config.yaml
d_model: 192
n_head: 2
d_mlp: 512
norm_place: "pre"
rope_fraction: 1.0
optimizer: "muon_variant"
steps: 4017
Each number is 128 + 32 x the weight over its row's rms, rounded and kept within 0 to 255. Layers, rows and columns count from 0. The size above them is the row's rms in percent of the matrix's.

# layer 7 MLP gate, 512x192, rms 0.209, rows 334-400, columns 128-159
size [ 94 100 103 103 106  85 100  96 105 102  99  97 106  97  97  88  97 102  99  97 104  97 106 103 102  97 101  97 104 106  97 107  93 106 103  97 104 102 102  85  98 102  89  93 110 108 101 102 103 106 102 101  98  94  89 103  94 102  95  95 102  91 100  95 103  99  87]
[[111 122  82 108 147 148 111 100 149 141 109 121 148 110 133 102 159  86 132 117 135 110 136 121 114  77 168 173 107 180 129 167]
 [134 124  76 154 139 100 132 136 101 107 152  82 146 125 113 110 131 128 141 144 108 156 168 205 124 131 158  49 140 161  57 134]
 [134 106  95  92 123 167 137 209 104  78 155  86  79  92 131 117  47 150 115  94 107 141 132 147  99 181 135 109 150 101 142  90]
 [148  96 101  90 131  87  70 181 175 135 161  90 173 142 123 131  85 165 143  59 129 154 110 164 136 109 177  84 109 117 113  91]
 [ 99 123  37 153 149 125 112 148 153 121 105 102 133  98 106 103 158 133 201 131 160 100 122 122 116  74 175 124  93  96 127 122]
 [137 153  67 158 145 151  83 104 166 110 141 116 141 130  61 143 186  85 124 198 126 127 107 134 104 143  97 140  89 104 104 102]
 [101 116 112  84 131  73 138 169 157 143 198 140 114 175 140 130  63 147 111 172 158  90 152 125 185 129 158 133 144 134  70 126]
 [183 149 101 100 169 165 104 120 179  80 155 144 123 107 139 165 146 122 102  83 127 150 167 102 117  29 144  86 113 124  67 111]
 [116 130 155 140  42 189 114 130 172 138 121 108 135 157  80 134 209 152 114  99 149 142  92 109 135 121  83 161 157 193  76  90]
 [172  82  79 107  71 109 132 136  95 137 156  88 116 140 138 125 117 159 203 139 113 163 110 115 130  80 127 163 148  85 116 127]
 [ 99 135 129 123 148 113 120 111 136 130  65  96 139 143 108 103 139 180 176 128  78 112  90  81 130 159 100 115 152  77  84  96]
 [127 159  77 101 112 109  93 133  99 151 127 127  64 106  73  62 172  90 120  88  83 163 148 127 109 116 172 140 112 152 144  56]
 [103 102  89 104  91 121 151 149 138  86 113  65 158 179 142  92 168  79 113 105 158 109 139 117 140 141 151 138 117 143 116 134]
 [148  83 135  92 161 148  92 103 116  96 187 152 110 110  94 150 109 125 155 100  98 143 170 122 104  85 169 126 122  80 144 128]
 [114  90 135 140 122  75 118 121 131 134 161  56  95  95  76 167 113 140 131 133 115 121 112  85 128  80 144 166  71 205 124 103]
 [157 117  82  80 125 119 115  80 134 155 144 112 119 117 155 142 108 148 151 114 159  98 125 136 142 107 154 141 142  77 116 106]
 [107 141 111 176 170 125 123 177  44 139 162 148 133 140  84  90  90 187  61 104 190 100 118 157 108 131 177 150 192 113 126  85]
 [131 121 113 116 121 175 130 121 100 117 113  93  86  89 101 147 138 159 103 121  93 120 182 155 108 140 156 107  82 118 113  82]
 [ 86  79 129 148  94 100 113 175 123 135 135 136 123 160  51 146 193 139  64 159 126 151 125 129  95 166 111 130 140 150 104 187]
 [ 93 108 111 100 118 153  92 151 102  70 109 119 117 149 142 120 173 175  99  88 115 115  97 117 200 152  95 142  76 100 145 117]
 [128  68 137 116 155 127  99  59 110 134 153 200 143 122 124 160  98 130 142 141 121 180  79  99 130  79 165  95 143  60 108 145]
 [118 191 109 170 133 121 101  49 142 141  83 118  85 140 141 118 130 181 102 135 130 123 136 155 145 159  91 108 185  92 124 143]
 [ 60  97 116 134 159 175 149  54 152 125 140  66 156 122  75 124 115 155 104 106 111  33  93 159 142 152 101 163  86 147 154 171]
 [149  78 135  80 209  81  87  82  90 112 157  95 115 114 120 157 144 136  93 112 153  61 132 158 163 151 166 122  82  69  93 116]
 [144  81 144 119 145 148 137 179 112  97 114 133 115  94 133 120 146 129 108  76 138 130  98  64 140  80 173 165 130 126  66  82]
 [111  67 115 202 172 102 132 127 171 166 166 142 138  86 164 146  54 144  72 102  41  73 145 145 116 172 145  94 126 169 132 155]
 [ 84  83  76 105 117 107  74 168 145 130 121  55  94 148 118 108  93 176 140 136 109 174  81 129 154 118 154 177  91 114 147 137]
 [172 109 106  98  83 165  53 119 206  92 145 106  94 137  95 173  96  61 135 101 118 180 125 127  91 158 180 118 109 127 165 142]
 [105  62 159 132  88  53 123 151  64 147 135 122 169 157 127 153 111 142  70 211 117 126 103  90 155 136 118 125 148 171 121 161]
 [ 60  94 117 102 105 158 112 116 128 139  92 104  82  95 102  96 163 189 162  87 177 133 140  25 149  65 139 106 147 124 139  98]
 [139  88 132 124 115 154 134 120 116 108  75 147 170 168  68  62 109 112 135 111 104 117 177  96 157 124 120 117 102 152 142 125]
 [167 147 110 175  69  66 103 174 149 126  98 100 123 119 118  93 120 117 197 110 127 114 131 105  63 133 162 146 164 110  88 132]
 [169 100 117 142 129 146  98 115 122 124 149 127  79 108 221 186  92 100  54 117  74 156 177 154 150 133 195  61 122 137  88 164]
 [ 75 138 182 143 160 151 116 104 207 131 116  65 124 120 193 114 125  86 135  79 105 137 113 119 139 122 120 201 107 106 100 105]
 [ 82 118 181 167 165  77 110 153 117 144  78 144 133  99 129 127  93 101 152 130 210 172 129  96  72 134 194 140 128 133  97 164]
 [171 145  94 131 137 137 144 124 117 104 170 163  77  52  92  66 140 128 142 113 167 109 112 129 115 142  84 106  90 116  96 167]
 [135  56 182 139  75 103  60 115 135 116 125  89 104 162  98 121 139 148 144 140  91 120 154 147 105  52 147 176 234 114 129 107]
 [142  72 136 146 190 114 105 117 116 134 164 101 128 140 113 169 135 176 110 167  91 100 121  96 123  78 182 146  72 129 152  83]
 [165 163 100  93 130 129  67 140 159  77 160 117 110 142 135 100 168 140 116 118  99 128  99 124 137 163 160 150 178 111 152 168]
 [100 137  88 142 138 144 148 191 111  91 168 101 115  96  99 107 143 175 102  75 122 149 118 108 121 129 140 102 169 104 145 103]
 [106 144 120 133 113 111 130 144 140 115 111  51 142 159 188  94 108 138  78 160 117  94 168  80 108 116 141 103 119 140 133  88]
 [111 100 111 158 105 140  89 137 138  82  67  73 130 153  47 145 131  85 197 121 141 136  89 145 103 130 102 109 114 117 105  74]
 [136 152 137 109 184 140 154 116 119 119 122 153  91 132  98 139 164 146 143 191 129  84 134 180 142  95 194 111 137 119 109  95]
 [158 152 127 123 101 141 116 108 155 167 113 144 136  96 125  95 140  95 121 149 127 168 113 113 166 113  96 144 148 151 141  89]
 [ 97 127 129 188 133 115 130 102 190 107 142 122 174 151  37 142 129 112 124 130  76 195 110 114 129  69 117  97 156  82 160 185]
 [150 191 185  92 104 139  65  99 126 100  83 118 127 181 173 110 174 134 148 139 154 129 214  58 217 102  97 182  91 134 113 105]
 [148 161  89 110 147 115 168 124 180 132 178 136 114 101 130 143 138 140 165 125 108 109 175 113 148  95  94 142 139 159 176 161]
 [ 92 128  93 139 159 154  81 147 134  99 129 115  77  64 121 181 159  97 121 153 175  68 179  65 126 141  73  73 136 106 102 106]
 [ 86 103 186  74 180 162 105 139 197 148 198 123 157 100 140 107 154 120 181 162 148 128 183 101 120 122 146 184 185 140 112 113]
 [165  98 133 131 125 139 161 155 108  74 117 135 146 121  98 169  88  82 111 126 124 117 181 104 135  93 128  82 120 103  74 168]
 [113 112 113 147 112 124 107  86 136 153 157  98 112 172 119 131 188 113 110  93 115 152 113 109 117 146  59 161 108 142 119  87]
 [109 140 143 149 161 128 102 155 163 125 120 107  89 102 193 136 164 138 123 151 127 120 123 122 139  75 158  75 146 131 115 169]
 [ 72 159 117 113 123 155  54 173 132 104 189 149  69 132 146  86 149 138 155 118 127 123 118 141  85  84 199 123 185 144 136 133]
 [124 127 115 155 141 163  98 107 154 114 146 142 175 143  90 163 123  87 131 127 164 113 165  88 186 146 121 166 127 162 149 168]
 [ 96  51 141 113 147 111 115 177 107 142  92  82  88  70 114 159 160 140 183  72  99 124 101 154  83  43  97  95 188 108  95 147]
 [117  98 169 118 105 155 142 140 136  83 108 148  72  85  97 181 123 144 171 121 122 164 165 123 119 109 153 140 170  66 147 140]
 [103 131 100 117 134 159 124 147 129 101 121 137 103 155 109 125 159 114 163 153  99 116 137  92  83 112 151  39 169 140 138 101]
 [108 149 155 220 106 145 190  98 144  95 131  91 206 109  54  62 135  91  74 145 154 120 139 158 161  91 145 143 173 148  95 102]
 [136 184 151 131  96  92 164 138 111 146 113 135 114 167 101 155 143 123 140 139 154 148 140 128 100 114 157  97 118 124 167 136]
 [119 163 108 115 188 124 140 128 159 142 191 128 110 116 120 120  70 107 105 170  82 138 101 114 171 117 112 105 151 126 111 161]
 [152 150  93  75 154 115 127 135 122 120 110 159 145 175 103  80 139 143 142 109 128 117 150 146  93  36 169  57 239 180 126 132]
 [160 121 146 158 163  98 158 107 144 140 181 127 144 161 130 104 201 117 207 106 177 158 155 131 139 141 134 217 159  94  89 124]
 [125 149 134 124 108 126 145 161 159  86 128 105 134 144  73 148 140 133 140 157 176 137 100  42 129 125 184  93  72 168 147  98]
 [114  83  96 184 138 103 106 135 165 107 139  94  90 213 134 170 193 163  78 100 170 169 121 174 205 139 109 174 175 119  73 130]
 [ 99  62 116 106 170 136 143  98 123 187 134 114 116  99 137  89 121 146 110 130 137 131 110 154 124 168 124 166 124 123 138 146]
 [ 94 210 138 194 107 123 156 138  91  92 122 101 111 131  86 164  92  66 141  96 147 148 135  83 159  65  91 136  56  96 129  85]
 [117 174 171 159 157 106 150 153 207 109 106 129 121 170 127  74 126 192 105 132 140 111  88 122  52 169 166  75 116 132 164 152]]
# layer 7 MLP up, 512x192, rms 0.214, rows 334-400, columns 128-159
size [ 95  99  99 103  98  94  98 106  99 110  96 102 102  97  89  85 101 103 100 102 109  96  98  91 108  95 103 101 100 101 101 104  95 111 105 101 103 103 110  86  92  97 100  99 105 107  99 101 103 105 102  95  96  89  89 101  84 107  91  91 102  96 103  93 103 105  76]
[[132 146 134 121 125 152 115 169 154 109 133 207 109 104 129 137 139 113 176 103 154  91 138 177 149 119  83  84 147 163 152 102]
 [131 165 150 130  73  95 143 140 133 148 178 115  94 151 130 172 107 142 138 158  70 144 143 134 104 110 193 118 174 133 103 181]
 [105 163 107 119 129 165 111  70 148 141 114 128 119 145 157 166 156  77 100  87  71 164 136 158 127 102 172 106 173 148 151 103]
 [144 115 107 103 136 175 112  68 167 148 191 102 111 124 114 112 156 115 111 162 134  71 139  87 129 187  93 118 153  37 148 114]
 [139 178 155 167 120 159 109 132 143  92 187 104  56 148 107 136  92 133 100  92  89 139 130 136 107  96 147 110 188 187 167 138]
 [117  58 137 119 145  90  89 114  81  97 168  64 123 142  80  96  83 185  65 101 129 139 132 136 126 170 117 112 157 205 145 170]
 [ 90 115 145 113 129  91 200 115 126 107 130 120 136 103 125 138 174 166 133 126  98 114 147 113  83 115 143  64 104 136 163 127]
 [142 108 127 154 139  85 140 148 138 108 195 117 146 106 110  86 180  99 116 116 121 192 127  99 101  93 157 153  68 143 163 115]
 [116 119 195  78 108 133 171 144 168 136 114 144 173  87 133 169 123  98 120 132  73 182  40 129 163 118 170 118 139 161 108 122]
 [130  85 110 130 130 147 124 119 159 162 121 104 111 143  95 139 112 146 154 109 149 133 119 181 110 193 139  83 108 133 122 181]
 [170 133 159 141 108 134 161 139  93 133 132 215  96 135 109 188 138 141 125 116 103 123 123  93 148 134 141 149  90 163 133 111]
 [170 160  80 200  51 133 110  80 107 176 129 103 142 120 135 132  97 160 153  84 178 101 104 157  95 111 107  83 145  95  82 177]
 [126  80 112 186 156 163  72 116 185 115  94 119  99  85 119 105 144 131 135  85 106  58 132 123 110 143  99 144 155 151 162  97]
 [133 126 119 106 144 174 128 166 127 146 123 104 167  98 122 165 114  69 123  87 128  90 159 185 174 147 132 208 118 132 147 162]
 [172 137 103 116 128 110 121  78 158 151 138 124 122 176  76 150  99 168 135 126 166 102 136  79 124 131 116  60 113  41 121 141]
 [ 90  77  88 115 153 163 107  50 143 168 147 133 126 168 162 131 157  46 154  90 106 142 150 133 155 176 132 153 139 133  79 139]
 [126 152 139  90 143 125 133  95  84 170 107 116 188 125 113 147 157 115 145 115 112 126 117 193 176 171 105 172 147 145 127 119]
 [136 108 173 119  60  84 138 145 135 140  88 146  76 123  86 146 121 151 165  70 147  97  76 134 151  93 160 159 140 103 130 181]
 [124 135 106  74 104 105 118 102  99  99 128 131 144 120 175 127  85 114 126 168 137 125 128 108 159 112 117 126 155  93 129 153]
 [120  79 150 113 172 157 177 117 189 117  71 110 132 171 105 164 170 124  96  87 128 126 169 114 144 117  71 100 111 127 131  76]
 [159 142 197 188 114 149 134 152  89  79 143  96 149 137 118 134 171 109 114 173 164 149 136 154  73 169 140 120  95 115 154 177]
 [ 95 134  99 162  63 114  50 150 106 166 121 133 128 124 118 116  93 125 125 180  74 158  88  86 125 113  67 100 146 117 162 134]
 [110 127 144 111 112  98 108 116 149 133 201 136 107  93 121 115 117  30  91 144  91 155 159 139 101 118 109 141 101 129 139 182]
 [ 97  64 146 154 168 157 149 106 104  28  94 107 136 153 110 119 174 134 146  90 117 118 141  89 147 123 109 118 130 167 101  99]
 [136 157  90 173 129 176 150 138 113  90 118 108 197 109 165 221 190 156 130 117 124 139 114 143 152 142  96 125 113 181 184  92]
 [123  93 117 140 149 134 125 133 197  41 107  93 122 148 153  65 159 102 110 134 106  59 109 157 140 154 101 157 175 131 163  95]
 [119 149 166 170 132  97 145  83 113 149 129 152  84 173 136 146  75  96 136 160 126  90 157 174 137 161 142 203 146 143  93  87]
 [130 154 131 121 134 176 133 165 166 151 165  86 137  60 129 109 119 138 176 155  89 118  91 110 122 169 125 123 117 145 138 108]
 [144 164 157 128 159 155  82 158  65 160  80  91 200 141 127 147  97 128 108 107  91 136 111 150 167 155 108 190  99  85 131 137]
 [123 144 105  81  94  76  93 141  93 141 117  70 144 138 173 157 133  94 134 174 117 117 146 172 104 147 158 143 125  94 216 191]
 [127 128 146 172 204 193 135 121 151 132 174 106  98  84 140 118  98 149 174 102 131 113 108 126  86 226 128 117 123 133  93 136]
 [168 164 143  90 171  96 121 112 105 185 122 112 146 106 185 142 134 127  66 177 129 179 152 106 108 145 151 111 151 134 156 149]
 [130 133 127 143 114 101 144 151 105  80 184 147 160 165 146  59 118 171 154 169 132 174 108 157 136 116 130 130 103 101 120 133]
 [ 20 114 165 143 119 178 143  78 121 149 161  97 136 142 184 130 197 122  74 126 107 110 167 154 137 116 158 156 145 141 131 100]
 [159 104 136 144 110 176 131  33 198 130 147 139  70 111  76 160 141 119 122 145 161 156 143  63 110 154 110 130 128 135 144 225]
 [170 151 133  80 135 137 160 223  87 177 129 114 115  99 155 122 194  52 135  95 147 129 161 150 183 108 116 161 118 186 102 151]
 [129 133 116 140 100  99  96 137  83 161 164 130  65 169 149 133 114 123  67 145  56  93 123 123 167 136 147 162 105  80  88 123]
 [180 161  88 120 119 145  60 208 129 154 100  92 180 153  96 173 108  90 146 115 136 110  72  99 138 167 205 173  84 112  92 129]
 [137 151 150 145 134 148 134 171 149 132 144 156 176 133 158 169  85  66 150  74 166 131  70 116 135 113  95 160 133 104 143  65]
 [120 128 128  83 125 138  96 125 107 144 115 171 134 155 115 130 112 122 173 102  93 164 179 103 149  74 143 192  93 144 116 148]
 [ 68 178 113 132  95 146 143 158 104 143 140  65 127  55 142 171 137  95 112  93 136 103 101 108 136 127 153 135 113 181 105  89]
 [150 160  95  91 123 141 178 153  86 135 165 122  90 172 106 136 100  87 183 122 164 110  64 160 109 121 183 164  84 140 158 124]
 [130  63 125 118 155 128 196 178 159 169 182 111 173 156 111 135  94 154 141  91 146 154  98 135  75 125 115 123 139 125 102 128]
 [127 102 129 117 138  79  98 145 144 116 107 136 138 152 110 114 160 176 124 181 118 152 138 164  86  77 148  76 102 115 136 182]
 [170 135 126  96 139 119 166 157 131  60 156 108  76  92 187 140 156 116 125 182 149  98 141 144 139 169 135  71 207 117 117 131]
 [187 177 108  98  91 102 125  98 112  80 124 112 147 136 149 107 126 178 176 130 158 165 139 135 180 111 127  90 148 122  96 163]
 [ 99 139 159 181 159 143 162 148 113 114 121 165 142 121 185 107 161 158 134 103 102 110 120  53 108 125 159 147 184 138 109 151]
 [169 168 139  98 101 141  71 178 127  62 145 130 157  89 101  65  72 142 146  93 168 155 163 141 148 162  70 131 184 118 152  75]
 [147 132 117 128 120 118 143 131 123 143 143 149  69  34 157 104 166 141 126 104  92 125 148  93 123  61 133 147  97 113 148  72]
 [151  70 169 102 149 170 161  92 168  90  61 132 108 167 112 112 109 121 133  91  92  98 151 135 129 125 164 169  97 119 112 109]
 [138 117 150 139 111 144 147 120 101 230  15 162 114 138 149 142 141  92 146 139  81  93  76 155 148 115 162 176 135 166 178  90]
 [150 169  58 118 165 105 133 151 100 142 128 133 114 118  97 154  96 168 150 107 125  79 108 138 141 156 116  98  84 139 151  78]
 [160 114 118 139 189 111 139 146 134 111 164 155  97 100 208  83 161  97 115  86 149 116 147 120 161 112 138  99 119 127 166 115]
 [190  92 111 136  93 108 157 147 122 103  72  82 118 110 130 140 158 188 123 104 130 151 108  91 141 154 125 116 145 134 109 120]
 [101 150 127 177 118 104 152 127 122 131 123  97  87 109  90 103 111 130  48 173  96  85 143 162 122 109 164 165 163  79 103 110]
 [ 88 109 170 126 166 188  85 132  79  72 170  93 124 159 218 161 184 143 189 152  84 174 141 113  47 117 120 142 141 146 153 114]
 [209 165 111 199 135 148 121 126 132 117 151 132  70  99  94 145 132 111 104 121 162 170 159 143 122 113 131 151 130  89  93  78]
 [139 123 135 191 113 136 105  17 145 155 140 122 167 132 128 108 113  98 170 118 156 122 112 198 176 102 132 138 129 128  85  88]
 [ 96 191 121  91 129 146 157  91 101 165 100 167 103 134 127 137 189  93 172 209 106 133  78 148 143 160 151 133 152  83 111 147]
 [163  95 131 122 144 111 122 132 121 164 156 160 126 144 125 186 131 129  85 101 128 154 149 135 171 148 141  87  98 150 114 155]
 [ 84 104  77  90  89 119 129 164 117 180  72 187 133 124  92 153 159 128 128 128  78 164 163  83 142 121 131 170 126 123 170 150]
 [ 61 121 146 186 100 150 123  58 160  69 105 136 126 103 142 110 101 168 143 154 160  60  82 100 125 106 139  97 214 158 145 126]
 [138 134 174 105 118 139  96 105 148 157  99  89 160 137  85 144 158 145 128 100 161  83  48 162  94  72 105 105 152  69  99 160]
 [109 188 115  88 145 148 145  80 157 115 120 141 187 168 189 118 122 117  95 155 149 123 189  99 204 136 105 128 122  92 182 119]
 [140 133 129 112 137 108  87 134 138 151 161 160  89 111 134 185 183 137  94 133  86  72 213 120 130 107 113 130 164 172 127 130]
 [151  90 149  88 123 158 128 144 142 132 135 137 165 152  92 185 111 142 133 128 151  61 107 136 135  80 127  86 188 141  97 127]
 [116 161 154 126 125 137 133 153 131 112 107 166 108 144 146 137  47 131 110  98 123 159 121 120 122 131 104  94 153 133 147 134]]
# layer 7 MLP down (transposed), 512x192, rms 0.386, rows 334-399, columns 128-159
size [ 95 103  98 101  97  94 102 106  97 105 100  98 104  94  87  87  95 106 100  98 108  94  96  93 103  95 100 101 103 104 103 107  93 114 107 103 109 109 107  82  97  94 100 103 101 111 102  98 104 105  99  95  95  88  92  99  85 107  92  96  99  94 102  90  98 104]
[[157  94 128  89 114 195  80 132 152 134  56 156 109 120 134 143 126  73 120 159  86 153 128 131 148  94 112 164 103 125 120  88]
 [107 141 103 127  96 151 177 135  85 160 123 158  78 153 167  84  88 125 162 157 142 132 155 115 160 107 122 210 133 114 164 176]
 [ 92 170 100  89 133 104 142  88 120 120  91 128 123 182 169 124 101 114 143 121 120 165 162 117  92 134 134 135 135  77 151  88]
 [ 84 135 119 104 108  84 151  67 154  92  97 130  85 169 138 150 157 125 135  82 178 161 123 130 114 121 103 180 123 105 101 193]
 [ 85  59  96 125 129  79 125 178 123 161 155  71  93  86 139 151 125  76 153 184 126 138 121 124  80 201 129 170 108 161 127 112]
 [ 72 131 116 114 155 128 129 127 150 124  80 156 121 103  80 106 109 144 129 135 123 112  91 116 172  59 130 106 136 176  95 109]
 [111 108 143 119 128  91  77 118 164 133 151  88 154 160 141  83 173 105 120 180 115  79 127 102  97 134  85 124 117 120 154  65]
 [147 130 123 159 157 169  98 176 136 170 159 146  98  84 134 123  62 124 150 116  93 144  94  87 135 156 154 107 129  94 187 153]
 [ 91 189 128 101 169 171 169 143 111 102 120 129 133  98  84  88 134  99 111 147 143 189  87 115 127  97 192 100 123 127 135 105]
 [149 147 151 109  98 173 133 152 183 121 118 167  75 115 182 102 100 142 137 143 175 140 107 150  87 124 162 114  93 153  98 131]
 [143 100 143  84 104 154  50 144 156 167 103 152 149 167 112 180 119 163 112  77 169 139 148 157 146  90  95 171 191  92  78 188]
 [108 139 137  76 135 107 125 124 136 142 152  77 131 169  85 134 115 141 135  82 139 130  70 136  97  84 136 119 130 114 136 126]
 [166 119 162 135 134  83 162 142 122 169 180 115  84 128 155  94 135 142 121 124  97 146 145 164  99  98 124 161 170  57  74 133]
 [161 156 110 147 168 122  88  56 130 113 139 207 116  84 117 102  88 121 111 174  96 133  92  98 152 109 126  98 130 169 150 132]
 [106 166 133 210 159 111  88 145 153 210 141 155 111 134 146 175 118 174 129  99 100 104 139 135 119 152 155  79  92  54 121  81]
 [166 169 114 136 118  97 151 111 134 107 150 118 121 121 168 128 188 173 116  80 151 135  88  98 125 100 177 124 174 160 137 130]
 [163 134 137 149 176 143 134 172  89 121 122  38 109  80 110 148 147 104 134 138  98 111  69 137 126 189 146 172 107 128  45 127]
 [152 131 135  80 124 112  69 145 123 123 114 137 167 153 104 139 164 110  83 119  92 160 104 116 141 178 120 147 159 140 128 166]
 [ 62 102 148  78 116 113 109  85 114 149  95 170  96 171  86 158  40 151 172  67 122 118 188 131 120 106 134 125 171 139 152 126]
 [167 112  99 124 106  50 108 126 130 195 164 145 143 158 109 130 120 135 113  88 113 118  98  89 116 101 137 106 123 143  90 116]
 [213 153 140 143 129 100 174 193 107 113 128  95 168  98 187 182 147 126 106 124 136 109 164 103 142  83 115 130  69 153 110 115]
 [126 155  89  43  94 131 138 165 156  94 112 133 117 168 160  98 137 136 122 153  95 171 141 167  98  91  87 129 129 114  85 128]
 [247 163 145 147 139 135 100  99  74 125 150 143 143 133 180 175 123 143  79 144  90 141 151 126 143 121 150 137 134 185 116 195]
 [158 131 136 139 155 145 160 134 111 135 144 124 108 156 152 101 199 158 124 115 136 164  72  99 145 127  86 112 188 183 127 150]
 [ 97 175  72 190 128 141 159 131 106 164 110  99 106 114 162 106 110 160  99 125  86 138  98 105 143  87 145  68 134 108 135 137]
 [132 111 182 116 141 143 141 197 151 161 114 159 166  96 186  99 177 148 110 100 104 132 137 161 182 166  83  91 120 136 155 172]
 [128  90 145 211 158 149 121 122 123 159 131 151 141 106 141 140 191  78 150 117 145 155 122  59 115 137 180 124  96 102 102 109]
 [167  98 151 161 138 152 105 142 154 113  95 120  94 133 141 171 129 108 198 156 118 106 150 107 147 144  83 152 144 119 138 125]
 [114 103 116 135 106 135 127 133 124 159 156 106  75 169  93 177 121 138 144 181 137 155 113 138 127 112 199 136 157  76 165 119]
 [ 98 125 102 169 144 155 164 101 148 169 195 100 180 148  75 107 112 151 134 125 107 143 183 107 125 161 142 116 175 155 133 113]
 [146 111 210  92 172 157  76 109  86  85 126 152 108 113 118  93 152 127  84 144 164 210 117 105  98 119 103 152 182 127  16 121]
 [159 137 124  95  88 143 116 129 165 117 116  70 118  83  68 145 183 131  85 127 183 114 203  82 151  73 145  85 134 128 149 134]
 [148  92 140 108 103 128 141 137 143 121 132 157 133  99 153  69 126 142 122 125 132 147 178 128 120 133 152 133 160  82  79 118]
 [138 157 126 140 137 175  55 184  85 151 124 138 164 162 173 128 127 110 181 185  98 160 127  93 141 110 104 182 108 162 137 112]
 [ 91  63 153  64 129 176 106  80 139 176  86 114 106 134 138 151 129 116 118 139 112 105 126  76 168  96  76 103 122 122 204 113]
 [136 168  89 167 111 137 119 140 125 153  95 161 152 151 151 170 116 171 140 174 142 110 124 160 167  79 152 136 142 146 170 138]
 [102  78  98 104 112 128  62 115  92  94 111 134 128 171  95 164 121 178 105 128  98 131 108  98 158  73 130 122 135 110 203 131]
 [134 144 118 108 136 151 122 155  47 106 101 122 172  60 201 134 119 173 135 161 107 175  87 142 123  71 149  84 137  90 152 137]
 [121 125 162 160 160  95 162 142 194 110  45 129 180 181 151 175 145 109 132  90 164 176 175 145 145 145 101 156 130 128 183 128]
 [144 125 134 156 114 154 130 182 138 182  86 129 134  77  95 142 111 111  66 122 124 123 117 170 107 131 106 151 213 144 169  71]
 [126  25 121 155 115 108  87 141  83 183 119 122 177 102  94  28  96 113 123 139 102 126 121  67 162 147 142  97 102 126 125 136]
 [137 111 189 166 171 138 140 111 190 145 123  94  57 189 118 148 161 118 145 122  76 126 148  95 126 101  99  94  93 130 196 108]
 [109  93 160 156 107  94 154 137 185 166 171 116  99 153 115 201 132 136 179  63 158 145 120 119 105 108  57 217 209 110 114 112]
 [131 125  99 146 113 154 134 115  84 132 225  76 107 173 124 122 160 102 158 133  63  60  95  87  99 141 108  64 135 120 227 161]
 [106 127  95 101 131 147 116  70 129 134 133  92 105 115  89  45 122  91 120 123 131 135 130 154 102 180  89 116 126 102 126 139]
 [130 155 160 121 114 126  35 185 130 149  74 154 107 135 108  73 127 101 156 171 108 161 190 117 153 118  96 157 104 138 106 197]
 [111 130 141 118  83  84 106 108 115 142 123 125 135 155 136 107  93 102  79 116  87 190  62 135 189 104 143 111  89 107  86 138]
 [145 137 116 117 158 170  60 174  99 129  89 129  67 105 190 149  69 163 170 196 162  98 148 117 163 114 132 111 158 157 119  45]
 [108 180 138 124  92 220  98  84 110 151 126 113  80  72 122 212  93 159 140 145 142 140 108 142 154 125 138 109 107 147 121 126]
 [105 115 166 163  85 169  68  91 155 124  92 142 164 109 106  97 144 131 167 145 132 138 125  99  97  90 150 138 160 124 143 101]
 [134 160 106 173 102 148  72 130 148  92 125 188 142 154 155 143 136 132  81  64 117 123 146  58  82 118 121 122  97  99 116 136]
 [142 114 153 171 152 124 166 160 128 128 112 119 121 118 170 124 175  99  86 166  56 136 118 149 125 132 191 135  89  98 157 107]
 [ 71 149 190 141 119 150 125 138 105  76 153 155 173 166 125 113 134 101 167 111 152  89 112 126  94  98  89  68 133 151 177  87]
 [ 79 135 127 125 105 102 102  88  96 129 176 101  89 163 151  57 101 125 161 124 118 140  80 122  88 112 123 165 129  75 174 170]
 [101  84 188 100 147 169 116 133 143 104 119  99  64 156 141  67  77 165 113 141 159 106 107 160 152  70  70 174 148 192  95 166]
 [116 116 109 159 144  95 105 107 189 162 179 100 148 119 179 150 162  63  99  95 138 155 119 201 119 177 147 162 110 127 124 113]
 [150 135  73  75  72 124 129  90 138  96 100 118 102 174  77  92 141 134 151 196 102 125 130 176 157 123 101 167 159 116 121 135]
 [117 104 154 132  96 184 167 131 116 140 133 149 113  89 154 181 140 125 134  92 143 152 116 240 136 131 132 140 137 173 170 162]
 [149 103  98 124  95 148 130 154 171 135 112 130 129 118 187 127  95  73 189 135 114 108 114 174 142 108 135 146 151 174 170 133]
 [139 153 129 133 146 144 123  70 202 134 130 157 147 116  75 160 140 178 122  53 111 108  83 103 108 128 113 135  82 149 129 155]
 [152 182 102 122 137 112 150  88 101  94 145 148 130 123 112 195 139 158 124  48 106  93  94 116 116 124 133 113  38 114 138 114]
 [ 78 134 148 179  43 140 161 142  99 102  81  77 115  98 124  40 128 143 120 129 140 129 129 189 104  99  85 133 105 110 155  70]
 [143 118 177 137 149 145 160 119 205 150 137 122 178 116  67 132 132 136 138 120 162  71  61 148  98  74 120 135 137  92 147 170]
 [140 154 107 110 159 124 178  93 125 171 111 186 130 109  93  95  88 183 164 102 120  69 164  80 105 136 111 167 122 189 178 117]
 [ 91 146 153 199 126 121  69 131 146 138 138 106 138 123  56 144  86 134 140 142 150 130 152 106 140 160 143 115  97 124  87 147]
 [100 106  76 139 116  89 106 101 113 124 126 119 111 164 179 133  78 115 123 122 128 148  97  99 125 119 139 178 130 195 169 171]]